Weights of a small GPT-style language model, trained from scratch on English Wikipedia: local attention windows, paired heads.
Each number is 50 + 10 x the weight over its row's rms, rounded and kept within 0 to 99. Layers, rows and columns count from 0. The size before them is the row's rms in percent of the matrix's.

# down: layer 9 MLP down (transposed), 512x128, rms 0.31, rows 330-356, columns 0-127
# up: layer 9 MLP up, 512x128, rms 0.303, rows 331-357, columns 0-127
down330 101:51 41 57 48 41 60 51 54 67 65 64 53 37 45 56 48 20 55 57 45 55 24 55 64 53 53 53 56 74 51 62 38 66 51 52 43 39 54 35 54 43 38 57 38 49 44 58 65 38 47 53 49 45 64 48 34 39 55 55 37 49 51 57 72 65 45 58 59 51 47 50 48 47 53 42 61 46 54 65 57 54 60 75 57 45 56 41 46 60 66 63 50 61 50 33 58 64 56 51 52 37 72 68 63 48 58 42 47 53 55 34 52 60 53 63 59 56 39 51 42 45 49 36 49 50 63 43 61
up331 097:40 50 43 36 44 61 46 52 50 58 37 76 56 55 47 61 54 59 31 58 40 70 53 51 49 43 64 59 43 49 56 64 69 56 57 61 61 47 65 65 43 59 53 45 60 31 44 49 55 47 54 47 61 64 34 61 48 39 44 44 43 42 53 61 49 53 41 48 59 51 58 43 57 61 67 61 49 46 57 49 37 52 51 59 57 41 38 43 59 44 39 60 66 52 55 60 43 34 47 41 46 50 56 21 41 40 37 62 45 41 31 27 52 44 32 66 59 67 56 56 56 44 45 62 58 49 45 40
down331 100:60 52 50 30 54 29 55 41 56 37 39 49 42 53 52 33 41 66 32 47 42 52 47 42 76 60 37 57 44 52 49 64 58 38 47 59 63 51 65 61 60 44 52 53 37 55 41 58 48 61 60 26 67 33 44 54 43 38 49 50 54 55 53 40 64 51 41 46 36 56 62 66 63 64 40 43 55 46 44 63 50 48 60 53 58 48 45 37 60 45 56 54 40 34 32 43 46 36 40 54 69 61 55 37 43 37 60 67 43 39 47 47 51 55 50 50 54 54 60 45 42 44 56 44 67 59 53 32
up332 098:41 58 35 85 36 69 33 50 54 45 48 45 54 57 41 43 63 55 51 45 57 57 50 51 52 52 41 37 60 44 44 74 60 48 54 59 53 69 48 39 47 57 53 44 35 51 76 62 66 72 59 59 43 54 57 45 63 41 44 61 52 56 47 45 53 52 53 46 37 27 56 56 57 36 72 68 62 49 46 54 43 45 54 57 62 47 47 51 39 37 56 44 56 46 54 55 48 61 49 58 52 50 49 40 58 34 52 49 62 49 43 58 37 41 46 51 38 49 53 37 34 46 62 67 37 51 46 64
down332 094:36 61 59 60 40 43 62 64 32 32 49 48 41 32 56 30 45 54 30 49 64 50 60 48 51 39 53 48 47 57 62 47 57 54 43 30 37 36 59 53 42 34 49 55 57 64 43 64 40 33 45 46 50 38 57 62 48 49 47 63 67 52 31 42 46 43 49 39 76 45 53 55 60 41 55 33 65 40 62 51 43 54 60 45 54 32 50 48 44 38 58 48 44 37 46 45 56 40 31 48 50 49 51 58 67 43 47 66 55 45 59 52 54 62 57 58 44 52 29 58 52 57 67 57 63 55 63 49
up333 108:61 56 52 63 28 27 53 44 47 56 44 44 47 26 48 36 57 39 49 40 51 53 35 49 36 54 45 55 38 42 56 59 54 33 55 48 50 51 40 54 47 46 51 36 42 46 39 42 29 50 60 53 51 71 33 59 41 53 51 49 49 58 55 41 66 65 55 41 34 50 54 57 43 62 45 57 48 43 48 63 48 43 71 38 56 56 44 55 49 63 54 21 44 49 53 39 49 51 62 75 61 70 50 28 40 35 42 40 62 50 61 47 46 45 53 35 53 49 67 56 39 49 59 56 59 50 50 53
down333 106:41 41 47 81 63 40 61 57 60 42 61 52 64 40 43 40 52 46 51 66 53 38 51 52 66 29 53 55 41 39 67 57 40 46 63 52 55 48 66 56 52 35 49 55 54 48 37 46 43 47 14 31 46 58 49 43 53 42 50 57 45 37 47 52 46 40 44 56 69 79 44 45 50 39 60 47 63 56 48 49 34 48 56 41 46 48 43 43 65 63 65 59 56 37 48 39 41 46 53 47 51 49 57 40 41 50 41 60 36 43 55 49 64 58 52 48 48 49 58 42 42 65 51 50 66 58 53 68
up334 091:52 28 43 43 60 48 53 56 49 45 47 42 55 44 50 47 56 42 20 47 57 56 47 52 60 70 41 66 49 40 60 36 67 44 47 49 47 45 46 40 62 34 51 53 56 41 54 52 39 43 53 75 80 49 36 25 42 44 58 48 63 49 51 58 50 44 46 56 47 31 53 53 56 39 44 41 52 39 61 54 50 50 27 58 50 57 49 67 57 37 57 69 50 65 58 43 43 31 52 39 51 66 52 42 52 49 37 60 66 44 60 36 47 42 52 54 41 45 54 43 62 52 43 47 57 52 47 31
down334 099:50 58 50 41 49 54 51 50 43 42 54 55 66 41 30 43 53 39 38 41 67 42 36 49 53 61 43 38 48 51 52 36 43 53 69 46 62 54 47 50 44 55 43 48 42 51 41 51 29 59 42 70 50 36 47 46 60 51 54 39 50 41 53 65 47 56 43 55 71 48 52 46 45 59 60 47 59 73 52 53 37 64 38 46 55 58 73 45 62 66 74 58 50 40 44 53 49 41 35 38 53 58 21 46 37 43 44 56 54 62 57 43 43 56 54 47 45 37 44 51 51 26 54 58 35 67 29 40
up335 109:55 47 43 62 36 64 43 44 58 41 31 48 42 46 54 45 49 75 54 46 55 53 36 38 70 55 48 47 32 50 50 47 59 46 58 56 39 46 47 38 47 43 30 36 65 49 66 60 46 44 49 49 45 53 27 46 35 42 58 62 40 45 57 53 64 36 55 37 53 46 57 51 40 58 74 65 48 44 37 58 65 59 50 56 44 54 34 39 60 60 46 51 54 73 61 46 54 51 63 43 42 34 54 47 59 36 61 44 48 51 70 61 36 46 50 46 29 52 58 42 54 52 35 50 47 60 57 68
down335 115:44 67 40 55 55 54 68 45 45 55 26 44 20 49 64 62 48 46 37 40 49 54 52 41 36 57 47 45 35 51 45 51 58 37 43 46 59 46 40 47 59 41 53 51 39 39 59 36 54 42 51 39 35 27 59 58 74 51 56 57 48 43 47 41 34 44 55 51 53 54 45 51 44 62 50 56 47 42 59 46 48 72 63 67 48 43 44 51 40 58 57 45 55 66 34 54 47 38 36 37 67 36 46 57 45 53 63 38 57 65 50 42 53 56 47 62 50 42 53 33 65 44 63 30 54 46 59 64
up336 097:34 55 57 57 58 69 43 47 48 56 32 34 55 44 43 44 37 61 62 69 52 53 51 57 57 62 34 42 36 33 50 44 50 49 66 39 49 49 43 44 60 32 57 41 57 58 54 56 58 37 59 55 61 50 52 54 52 30 50 49 39 36 44 59 55 46 43 31 45 35 52 42 23 50 51 62 45 53 40 37 47 55 32 44 56 51 52 46 47 57 36 38 42 36 52 40 60 46 51 51 47 41 58 57 36 47 29 40 39 58 48 69 54 60 44 54 57 50 31 48 38 27 44 48 34 42 55 31
down336 101:62 32 44 56 49 34 55 43 67 62 51 50 61 72 51 59 52 62 66 68 49 29 45 53 59 52 40 43 45 52 43 56 36 45 52 47 46 69 60 51 45 41 54 53 38 71 32 53 37 58 60 47 40 52 67 57 26 51 48 58 57 35 51 60 39 53 45 46 44 58 46 33 66 64 37 62 61 66 44 55 43 45 41 53 63 58 48 43 56 53 52 46 51 57 44 49 42 60 47 29 50 57 54 42 44 46 48 37 41 46 49 61 35 46 50 62 60 61 44 43 33 60 32 27 48 64 44 57
up337 101:73 33 37 47 76 42 67 50 26 49 60 38 55 53 44 53 55 39 56 33 41 39 59 45 55 49 52 45 65 55 49 47 42 68 48 49 48 40 53 35 36 52 43 49 78 41 39 52 66 50 40 53 37 37 62 32 67 52 40 42 44 53 36 60 72 56 51 61 56 38 36 34 45 34 60 47 54 54 47 43 46 46 50 52 56 35 58 53 56 53 55 46 52 48 35 52 48 32 50 35 39 47 56 36 45 40 59 36 53 58 50 50 37 44 52 56 48 41 43 69 44 54 52 60 57 57 48 52
down337 095:42 48 53 48 61 55 57 47 60 47 61 38 53 36 40 47 64 37 57 44 53 50 33 78 59 49 54 65 33 53 52 36 39 55 58 35 50 29 63 65 28 56 55 63 48 64 38 44 70 51 48 44 45 46 66 61 45 47 38 57 56 42 38 47 57 44 49 54 61 53 52 51 53 63 57 39 44 59 50 38 57 41 55 63 63 51 53 56 55 51 58 45 54 58 21 39 62 37 59 53 51 58 55 32 58 18 48 55 47 53 51 38 45 55 44 47 40 41 53 52 39 63 60 56 46 42 58 32
up338 110:55 27 62 62 57 45 37 42 39 52 53 62 52 46 24 54 40 44 60 43 47 59 45 37 71 43 50 57 35 41 46 47 57 60 51 46 49 47 51 60 44 60 56 41 58 49 38 54 68 56 58 54 37 38 73 46 45 46 43 58 62 43 54 41 55 50 55 36 51 61 42 43 55 59 51 59 36 54 35 51 55 45 72 56 58 51 50 62 67 51 51 65 52 28 51 61 57 51 61 59 48 41 56 45 54 41 40 55 66 37 37 48 39 52 63 45 72 51 54 61 57 53 64 47 72 47 24 64
down338 102:49 45 43 47 63 52 51 70 30 29 55 31 45 61 59 53 38 52 42 34 37 35 29 59 55 46 49 51 59 58 56 50 48 50 43 21 53 43 64 65 55 48 66 27 73 53 57 52 50 56 44 51 60 52 53 38 44 38 58 42 61 37 42 37 48 32 47 60 44 57 45 43 67 46 49 49 54 53 51 60 49 55 50 42 63 36 43 61 54 43 40 45 33 54 62 44 51 53 41 61 51 47 59 37 63 35 58 54 38 48 41 50 31 51 51 45 35 38 49 46 55 37 55 33 57 59 34 40
up339 102:46 56 42 38 43 48 51 52 53 58 59 53 54 45 52 36 52 55 62 36 59 59 64 74 38 57 54 56 46 49 57 66 51 41 56 53 44 49 63 66 30 51 55 42 52 66 40 55 43 49 54 68 53 51 43 65 60 69 49 44 27 55 32 46 48 52 32 45 51 55 42 33 47 51 35 45 39 56 65 57 73 30 38 56 47 47 43 51 41 46 44 65 65 55 37 54 54 51 40 47 26 57 50 45 47 70 48 52 57 49 24 54 50 41 55 45 52 42 54 23 60 43 53 48 60 42 55 49
down339 096:31 27 48 45 53 59 66 43 62 69 63 55 35 42 43 42 53 52 45 55 50 37 53 42 47 43 52 33 43 57 50 50 62 37 41 53 38 47 69 57 63 27 37 55 72 59 48 46 56 35 51 47 48 50 61 63 58 41 70 59 55 47 63 61 54 56 47 62 34 60 48 34 53 59 46 38 55 46 39 44 49 49 71 57 40 37 51 55 46 54 46 53 59 52 28 53 37 54 38 68 43 51 48 63 66 51 34 38 50 58 56 60 62 58 42 47 61 58 55 43 52 53 49 52 37 40 68 40
up340 087:60 73 66 40 52 41 60 52 36 23 82 50 46 36 40 55 52 58 71 49 48 51 37 44 52 40 46 61 41 38 45 52 50 40 40 73 51 48 42 59 59 43 46 70 44 46 41 47 64 62 71 40 47 55 59 41 42 38 48 51 56 55 46 45 56 54 52 59 62 57 48 58 67 50 56 56 49 63 67 62 68 38 41 58 53 50 48 49 39 58 59 54 40 48 47 64 39 47 40 40 62 34 36 50 55 40 54 50 45 66 54 53 37 47 47 45 45 55 44 30 59 63 56 43 53 51 39 41
down340 097:63 63 37 71 37 43 50 42 57 35 58 57 69 63 60 50 49 49 55 37 48 62 54 61 62 38 39 40 62 50 53 58 46 78 33 49 57 44 63 32 24 71 46 55 41 56 52 69 58 40 49 54 51 59 50 50 48 46 44 55 50 34 50 44 38 30 44 59 49 45 30 47 44 36 43 59 47 37 46 50 49 32 41 54 46 49 44 39 61 49 39 47 51 50 56 45 52 65 45 49 43 60 57 45 54 46 45 59 60 47 55 38 49 43 45 54 43 60 63 42 31 35 64 30 48 60 47 67
up341 102:52 49 46 60 56 58 61 49 63 41 26 49 50 44 35 64 39 60 42 48 42 53 50 40 43 71 43 60 46 39 50 46 46 63 53 58 47 54 56 69 47 57 43 56 50 53 60 41 50 57 59 46 50 57 65 38 45 52 43 41 63 54 34 61 67 65 54 48 54 32 50 48 41 53 39 35 56 69 57 75 35 77 47 47 49 40 47 70 46 46 57 48 56 70 56 47 42 51 33 46 61 39 35 62 47 55 53 46 53 45 65 68 54 34 51 57 54 57 28 55 43 47 48 40 59 54 36 33
down341 105:45 39 52 65 44 37 53 64 57 58 55 40 54 51 41 38 70 47 28 49 50 61 69 41 49 54 55 42 65 49 62 60 42 57 53 49 56 66 42 45 39 68 48 42 34 55 61 62 65 50 45 55 58 57 47 65 42 59 45 42 40 76 56 55 67 58 44 21 47 38 51 44 48 36 44 29 38 58 45 52 45 36 32 50 50 50 43 54 45 63 63 50 38 45 44 45 38 59 42 50 45 51 48 58 72 55 52 31 53 56 34 46 40 45 42 42 63 37 52 43 53 39 44 39 59 47 49 56
up342 098:48 32 59 51 59 35 55 64 69 31 62 46 67 47 42 47 59 41 42 52 63 41 41 38 51 51 50 48 43 50 42 48 51 61 56 43 43 45 49 54 36 45 43 42 51 64 36 31 56 43 60 42 46 56 37 44 39 48 54 30 53 46 54 36 66 35 56 28 44 51 62 45 48 50 43 61 69 66 25 51 52 35 58 41 57 61 50 57 48 52 47 62 60 46 49 47 57 43 51 43 40 41 58 56 43 53 65 54 54 58 53 67 54 42 47 41 68 80 43 49 42 56 40 25 37 43 40 51
down342 100:58 55 48 53 35 48 56 47 46 57 54 35 46 55 47 68 64 45 58 54 51 36 39 57 55 43 46 44 37 59 55 59 30 33 66 64 55 42 43 51 55 60 52 35 40 64 43 34 53 44 67 39 55 52 47 60 44 19 57 51 59 56 47 44 63 43 59 38 59 66 70 35 53 48 45 48 52 54 36 84 55 56 62 60 54 54 53 52 77 46 54 43 57 65 43 47 54 41 57 54 43 54 62 59 49 54 42 38 44 62 38 48 40 40 39 44 49 44 51 35 58 63 49 37 51 43 62 45
up343 099:59 72 55 56 57 44 56 47 22 42 62 64 51 39 39 57 41 42 58 45 45 38 63 50 57 55 44 57 47 36 34 57 56 58 55 54 57 48 49 35 58 45 42 38 52 47 44 44 67 45 52 49 25 58 45 58 62 32 47 54 37 45 42 45 69 43 42 45 49 63 45 40 56 51 64 57 64 32 43 30 53 56 65 42 44 54 60 51 48 49 41 61 48 24 60 44 53 51 68 44 30 64 44 70 55 55 48 50 44 53 39 41 61 42 43 30 44 45 61 35 55 58 54 53 44 53 38 41
down343 101:53 37 63 34 64 68 57 58 35 35 54 49 62 46 35 41 41 36 50 42 27 54 32 61 46 49 50 51 62 57 47 44 32 60 51 52 47 48 54 48 50 48 43 53 49 41 41 40 41 52 38 46 52 45 60 41 65 47 56 61 41 50 43 67 50 36 24 45 43 39 62 48 57 61 59 45 44 47 59 41 36 59 65 46 50 61 60 32 50 45 65 56 51 45 32 56 57 44 62 46 23 36 61 54 58 28 46 53 52 50 30 39 58 59 58 44 44 47 41 61 41 42 46 36 45 63 46 56
up344 099:42 66 42 49 62 56 58 52 55 36 54 52 52 50 70 57 46 74 45 56 34 40 52 48 58 45 54 69 41 50 42 49 53 73 53 60 30 37 51 36 49 33 46 41 54 41 47 32 52 60 55 51 53 42 45 41 62 54 63 46 40 54 50 44 58 62 39 59 45 53 41 45 62 64 52 46 55 42 74 52 48 48 44 53 53 64 47 35 70 54 57 48 33 48 65 63 58 39 42 41 56 32 59 48 43 48 60 55 33 52 51 42 43 33 50 48 54 36 59 30 51 52 32 41 66 73 56 43
down344 100:49 65 42 56 56 33 52 48 41 68 64 55 47 57 41 51 47 21 61 36 51 51 50 40 52 46 55 58 64 38 58 49 57 38 39 44 37 69 26 56 63 56 58 51 44 40 39 62 44 40 39 52 52 62 36 59 54 44 53 57 54 38 39 40 53 56 54 67 46 42 53 46 51 44 34 36 38 18 58 50 35 70 69 53 44 34 44 66 46 45 50 59 37 61 60 54 51 46 63 61 56 58 58 50 43 55 35 49 41 56 49 37 48 41 59 45 48 59 39 45 35 50 52 49 58 60 61 54
up345 084:60 55 42 57 55 36 51 56 53 36 61 50 58 49 60 64 31 61 53 52 49 56 41 52 62 49 49 52 41 54 52 58 44 41 51 58 39 44 63 35 63 35 54 66 48 54 57 46 62 63 41 38 47 34 36 59 61 38 33 56 41 56 61 60 43 57 45 43 40 45 53 54 32 52 65 43 63 45 56 62 44 32 43 59 54 42 38 56 62 21 39 30 56 52 41 63 51 37 73 64 69 47 42 65 29 44 62 57 52 55 64 34 37 43 57 42 50 43 51 58 50 48 51 55 49 40 50 49
down345 097:62 42 57 39 36 46 62 45 71 53 41 45 63 34 54 45 58 56 54 45 52 59 62 57 50 74 62 58 45 54 64 58 41 37 48 57 54 49 61 40 55 44 45 44 52 50 42 29 58 43 50 57 36 54 58 70 58 38 36 43 64 41 52 52 48 30 46 38 60 60 37 67 51 62 67 53 45 44 72 51 36 46 50 49 65 52 37 37 54 38 52 36 35 36 50 38 45 56 28 52 62 48 56 48 43 48 45 46 38 26 52 53 40 45 42 48 47 70 41 55 68 40 49 53 51 51 57 64
up346 101:44 49 52 64 76 57 56 43 35 20 54 59 44 56 48 34 63 36 58 33 54 46 61 52 43 52 50 48 48 45 39 58 63 53 52 50 39 55 45 50 46 52 54 54 60 57 42 41 37 57 51 40 59 52 68 36 49 53 54 39 45 67 50 31 41 54 43 49 45 50 45 32 63 46 65 62 46 59 44 54 45 49 50 56 65 39 36 57 52 39 36 63 19 45 30 37 53 54 41 49 62 52 50 38 42 31 60 53 56 55 49 51 58 66 36 38 43 60 62 48 58 51 52 57 34 43 34 49
down346 101:55 54 50 54 38 37 45 58 34 40 41 31 62 58 47 41 47 69 67 45 53 50 60 55 51 59 47 46 52 45 39 35 69 54 30 49 65 50 58 57 55 56 49 32 53 63 40 56 58 36 44 51 47 45 71 45 61 36 50 28 34 60 47 50 63 49 34 59 47 63 51 63 56 41 51 62 55 56 34 38 54 54 56 67 39 48 58 51 50 29 39 59 37 46 31 43 45 47 51 66 56 59 54 47 42 42 75 49 35 48 48 44 42 55 58 45 56 55 60 37 64 39 52 61 35 56 40 57
up347 103:50 67 42 36 60 47 50 61 60 37 52 53 44 61 49 53 63 47 44 69 67 45 64 41 58 27 52 52 51 52 49 54 63 67 55 46 50 60 59 48 62 68 49 61 54 52 46 47 50 33 55 68 42 40 55 63 57 50 61 51 52 72 49 67 34 52 55 45 63 69 59 59 49 35 60 31 41 70 50 49 44 54 39 52 49 38 55 44 44 41 42 50 45 40 31 46 46 41 61 57 59 47 46 60 32 46 35 46 55 36 44 56 55 31 64 37 29 59 64 56 52 63 55 43 63 48 45 52
down347 100:49 39 50 63 69 40 39 63 47 40 45 47 45 44 64 47 59 41 52 57 63 60 49 63 63 55 41 35 51 53 60 70 45 57 54 57 40 51 63 54 52 51 60 42 43 51 51 31 46 40 54 52 35 43 49 51 62 59 66 54 55 52 34 52 45 29 52 40 67 60 46 37 53 33 40 32 30 69 59 36 47 52 42 52 49 41 64 50 53 62 49 43 53 54 42 64 23 41 31 37 70 44 60 59 53 64 44 35 50 46 60 44 49 49 59 43 50 67 56 50 44 65 47 41 46 58 34 60
up348 098:53 53 56 51 65 38 40 61 72 54 35 50 42 32 45 50 57 61 60 53 32 47 61 37 36 62 45 40 38 43 63 35 43 58 59 50 52 56 51 52 54 48 36 70 54 52 73 63 56 55 51 24 58 54 39 36 58 61 38 51 50 50 43 45 58 39 44 37 36 64 50 39 48 53 58 46 61 56 65 61 49 68 49 47 48 39 26 51 46 36 43 46 50 42 47 53 55 50 53 48 56 35 58 38 51 49 35 34 48 68 49 57 43 46 42 63 56 61 57 44 25 58 48 54 32 57 61 43
down348 103:60 34 61 41 25 45 61 44 55 45 39 60 47 49 49 44 61 42 41 29 52 49 68 54 50 59 40 34 44 47 62 55 66 56 45 55 50 62 52 41 38 71 55 60 37 61 49 45 34 45 49 38 32 60 31 31 41 51 44 36 49 46 70 61 58 46 56 42 43 49 46 50 57 53 33 24 63 42 43 38 53 55 56 59 51 46 56 27 46 53 43 47 59 56 57 54 53 62 45 41 35 56 47 51 67 42 30 52 63 53 48 55 42 53 73 59 47 44 50 55 60 51 44 40 56 51 58 40
up349 108:61 52 57 50 62 48 50 56 50 51 64 68 49 50 34 42 47 45 44 56 44 56 49 51 47 49 45 63 60 50 57 41 37 50 78 38 52 49 46 61 47 41 41 59 38 54 59 49 68 52 64 62 48 63 66 32 58 59 58 71 49 40 41 59 44 49 61 47 52 42 49 43 47 54 54 61 23 66 44 30 58 47 71 43 69 57 42 59 44 49 51 52 44 58 46 54 49 37 42 75 45 41 60 55 54 43 53 54 57 56 38 54 57 57 37 57 31 36 48 56 38 49 36 71 54 72 36 50
down349 099:44 53 49 42 54 39 76 56 63 70 38 38 33 47 49 53 43 43 66 47 58 43 44 51 74 57 80 45 39 52 68 52 34 49 37 51 48 55 56 34 46 35 42 50 50 39 67 49 53 41 35 67 33 58 49 45 47 55 66 59 52 49 40 54 43 57 55 50 55 58 58 41 42 53 54 28 49 45 44 34 55 48 47 37 46 54 42 67 46 44 68 50 46 44 30 53 50 40 42 42 53 55 49 56 51 60 56 45 45 61 61 37 46 53 39 65 35 35 52 61 34 54 60 41 55 38 60 47
up350 092:47 44 42 48 53 51 58 53 63 67 42 47 25 37 48 58 51 52 51 61 59 68 45 56 22 59 34 42 63 51 51 59 43 48 54 52 43 44 33 49 41 46 50 63 44 50 63 60 42 51 41 64 51 63 42 61 45 37 58 44 38 55 53 51 58 50 45 59 68 53 43 56 50 44 63 70 63 43 53 34 53 61 43 38 42 29 50 46 57 66 58 66 81 57 52 47 55 57 48 54 54 57 49 42 57 44 45 47 58 58 45 59 43 60 38 63 64 36 60 27 59 50 47 72 57 54 37 49
down350 100:56 36 75 49 30 37 52 43 58 58 37 55 58 60 46 31 47 55 46 62 48 56 56 40 45 41 46 51 45 42 54 69 49 53 39 57 58 66 55 58 51 59 58 63 50 54 59 59 48 56 35 47 37 57 43 44 59 17 28 21 60 43 62 60 60 53 58 53 36 51 49 57 44 50 58 42 48 30 42 47 63 46 55 68 44 52 57 48 56 64 60 42 43 55 63 42 44 57 50 66 63 66 40 44 67 54 62 44 39 60 58 60 56 52 50 54 55 50 51 59 47 44 48 69 50 63 58 49
up351 094:54 53 38 54 70 42 42 37 45 56 56 52 48 54 47 49 36 38 42 41 43 58 41 47 53 42 54 59 57 57 39 32 52 54 63 44 42 36 58 61 54 50 46 64 81 48 57 47 38 63 52 49 45 49 46 58 56 62 34 51 39 51 51 31 54 41 36 37 66 36 36 55 77 57 42 50 55 46 31 40 40 48 35 55 61 42 63 50 49 66 52 52 50 32 68 42 35 42 46 50 44 51 55 32 40 36 35 52 52 57 51 44 40 46 55 54 49 52 55 47 45 44 66 35 51 59 76 38
down351 091:37 60 53 32 51 56 37 62 55 60 51 57 42 42 54 49 46 43 33 45 50 41 68 61 67 71 64 48 50 63 57 46 62 47 41 68 57 51 53 44 52 49 45 53 56 60 58 59 45 36 45 63 55 55 42 36 37 20 67 53 47 66 40 47 53 53 58 53 49 51 67 72 28 50 55 48 46 54 49 42 58 39 52 61 56 31 32 60 52 50 66 32 47 57 37 39 58 57 44 30 48 42 54 61 62 56 60 47 49 62 66 53 39 51 38 52 34 42 53 35 53 37 47 47 51 46 46 52
up352 099:53 44 53 63 64 62 48 42 65 48 16 40 43 48 29 58 57 58 50 48 35 50 49 57 45 64 45 53 50 65 51 27 50 58 50 36 47 49 48 56 57 56 50 64 60 58 57 47 51 55 46 70 49 70 52 59 54 48 37 53 45 50 45 40 45 57 55 41 33 31 30 45 46 62 61 29 48 55 44 56 54 61 72 31 36 44 67 47 40 61 53 46 52 40 34 53 52 50 55 38 40 47 53 58 56 48 45 41 53 48 46 39 72 60 57 39 39 54 66 35 49 56 61 54 39 51 58 53
down352 101:60 31 61 46 55 44 54 47 57 51 47 48 55 28 49 49 51 43 32 43 43 52 37 52 42 64 39 51 57 51 56 42 38 43 54 56 33 41 36 59 47 54 38 48 34 74 71 55 52 45 32 67 65 42 34 54 38 45 50 45 53 50 46 50 50 62 60 49 58 31 67 41 58 61 30 48 53 48 42 41 49 56 34 35 54 50 47 36 60 38 61 58 33 34 46 55 46 59 48 41 52 55 55 31 66 35 56 35 31 59 59 58 58 42 36 55 58 45 41 43 57 59 52 43 49 33 46 62
up353 106:51 59 45 47 51 46 55 55 37 53 57 53 32 47 57 63 23 50 60 65 38 68 50 53 79 46 59 40 38 42 55 41 52 65 50 52 37 44 48 60 63 65 64 49 60 66 55 44 59 44 46 55 61 51 46 66 57 42 52 38 39 54 42 57 55 68 29 44 46 60 25 39 67 49 45 33 49 40 66 61 50 32 45 49 45 53 53 38 40 48 49 35 39 62 48 42 55 49 45 71 55 31 47 63 60 37 55 56 49 55 51 53 51 43 49 54 54 41 38 45 47 49 26 46 44 51 43 53
down353 109:55 43 54 33 50 42 67 64 57 38 41 58 52 56 66 36 66 44 62 60 43 49 64 56 40 43 57 38 73 48 52 36 50 54 35 45 49 53 49 61 61 40 66 50 55 59 34 47 60 48 64 51 53 64 44 61 62 65 51 56 37 66 61 45 64 40 63 53 37 41 60 42 73 62 47 42 66 62 44 57 35 45 50 46 40 57 55 45 57 42 58 55 36 45 36 44 45 49 42 60 61 55 56 57 47 63 32 49 43 63 41 60 53 41 47 70 59 43 44 56 43 44 69 41 39 34 53 56
up354 100:42 55 53 50 47 32 56 33 57 50 33 48 42 23 47 49 51 59 45 40 56 58 51 52 36 55 44 63 54 41 44 51 63 57 58 53 50 49 58 52 48 41 35 64 58 50 40 44 40 48 33 52 56 63 34 50 27 55 65 43 31 38 44 48 53 38 29 35 60 32 43 56 44 43 70 47 60 49 33 62 67 41 53 52 62 47 53 48 44 51 50 49 48 53 45 55 42 48 46 73 65 36 62 52 32 61 62 63 67 32 52 46 58 48 28 52 38 59 47 61 48 40 47 42 60 50 59 50
down354 094:46 50 61 46 67 34 38 52 38 67 52 60 25 57 33 43 39 42 42 49 57 54 41 41 64 41 48 43 39 51 67 44 54 47 45 36 40 49 44 39 68 48 52 57 56 58 51 53 56 43 28 38 60 33 53 29 59 42 53 50 49 43 34 50 49 55 40 38 51 62 72 58 50 57 50 23 67 58 44 33 57 43 62 41 64 54 45 61 57 32 47 53 59 44 45 37 54 36 56 48 42 56 41 45 50 37 42 49 57 73 44 56 39 40 54 46 61 47 41 54 42 35 56 53 42 50 39 45
up355 097:31 58 55 59 45 60 47 43 35 50 39 54 64 36 43 71 36 42 46 49 50 56 56 50 54 41 46 63 54 42 45 48 46 33 45 41 59 47 54 46 40 38 46 51 54 43 35 59 35 45 51 62 38 61 40 58 49 43 52 42 40 53 61 55 40 55 46 37 63 42 44 50 45 74 55 49 63 52 36 59 45 36 49 53 55 50 47 37 44 51 37 48 42 57 41 68 27 43 57 30 65 48 42 54 39 25 41 24 47 56 60 68 57 51 42 60 79 52 57 51 34 43 44 52 51 58 47 46
down355 094:56 32 41 40 61 38 42 56 52 67 62 56 56 58 56 49 48 50 27 40 35 59 53 57 62 35 66 53 53 48 47 31 47 53 56 38 63 51 52 48 59 46 44 48 70 53 51 64 33 39 39 47 57 51 47 64 54 47 68 46 73 54 59 53 37 31 45 57 56 58 36 58 53 49 58 42 41 55 43 39 49 42 43 46 61 71 26 41 53 39 63 58 42 46 32 50 55 39 33 31 54 62 48 39 51 46 59 47 65 55 62 54 49 46 53 61 52 61 47 36 43 50 29 52 37 56 51 42
up356 090:65 44 49 50 63 41 61 46 51 59 54 44 35 58 61 30 42 42 47 39 58 52 57 63 43 49 52 49 48 48 47 43 70 54 61 56 56 52 64 49 29 59 57 52 67 33 37 55 39 58 62 59 56 61 50 36 40 40 33 50 38 69 54 66 56 63 63 49 50 52 53 31 40 49 48 66 53 70 74 53 56 53 61 56 41 52 65 59 63 39 49 54 43 54 30 55 65 37 46 60 54 58 48 53 72 50 38 51 40 31 59 47 43 48 54 46 51 54 41 32 45 46 42 64 60 55 46 58
down356 093:45 48 52 33 44 62 27 46 48 37 51 37 39 38 43 51 38 62 57 45 38 60 49 50 71 68 43 66 48 49 54 61 54 57 56 45 43 35 47 55 46 37 66 35 41 51 58 46 42 42 52 51 46 44 31 47 48 66 50 63 26 51 46 38 62 66 36 38 54 49 43 53 61 57 52 41 51 61 39 60 51 45 52 76 55 37 40 49 53 23 41 65 56 44 51 60 32 50 43 61 43 59 32 51 50 43 49 61 48 48 36 44 61 52 51 52 54 49 45 50 71 55 52 57 31 39 41 39
up357 096:37 34 38 51 50 44 61 47 46 41 51 63 57 58 42 42 46 48 61 70 39 52 47 40 72 41 41 35 43 66 51 47 65 69 54 45 34 58 33 48 52 58 52 45 59 56 52 51 51 57 67 53 46 58 37 39 32 33 54 49 77 45 48 33 67 48 42 50 52 58 62 41 56 55 65 42 42 39 56 59 37 50 48 47 52 47 56 72 60 62 54 52 47 49 60 57 54 49 63 44 45 60 77 39 50 29 41 46 35 49 58 58 43 61 63 60 53 39 53 54 46 55 46 37 64 42 52 40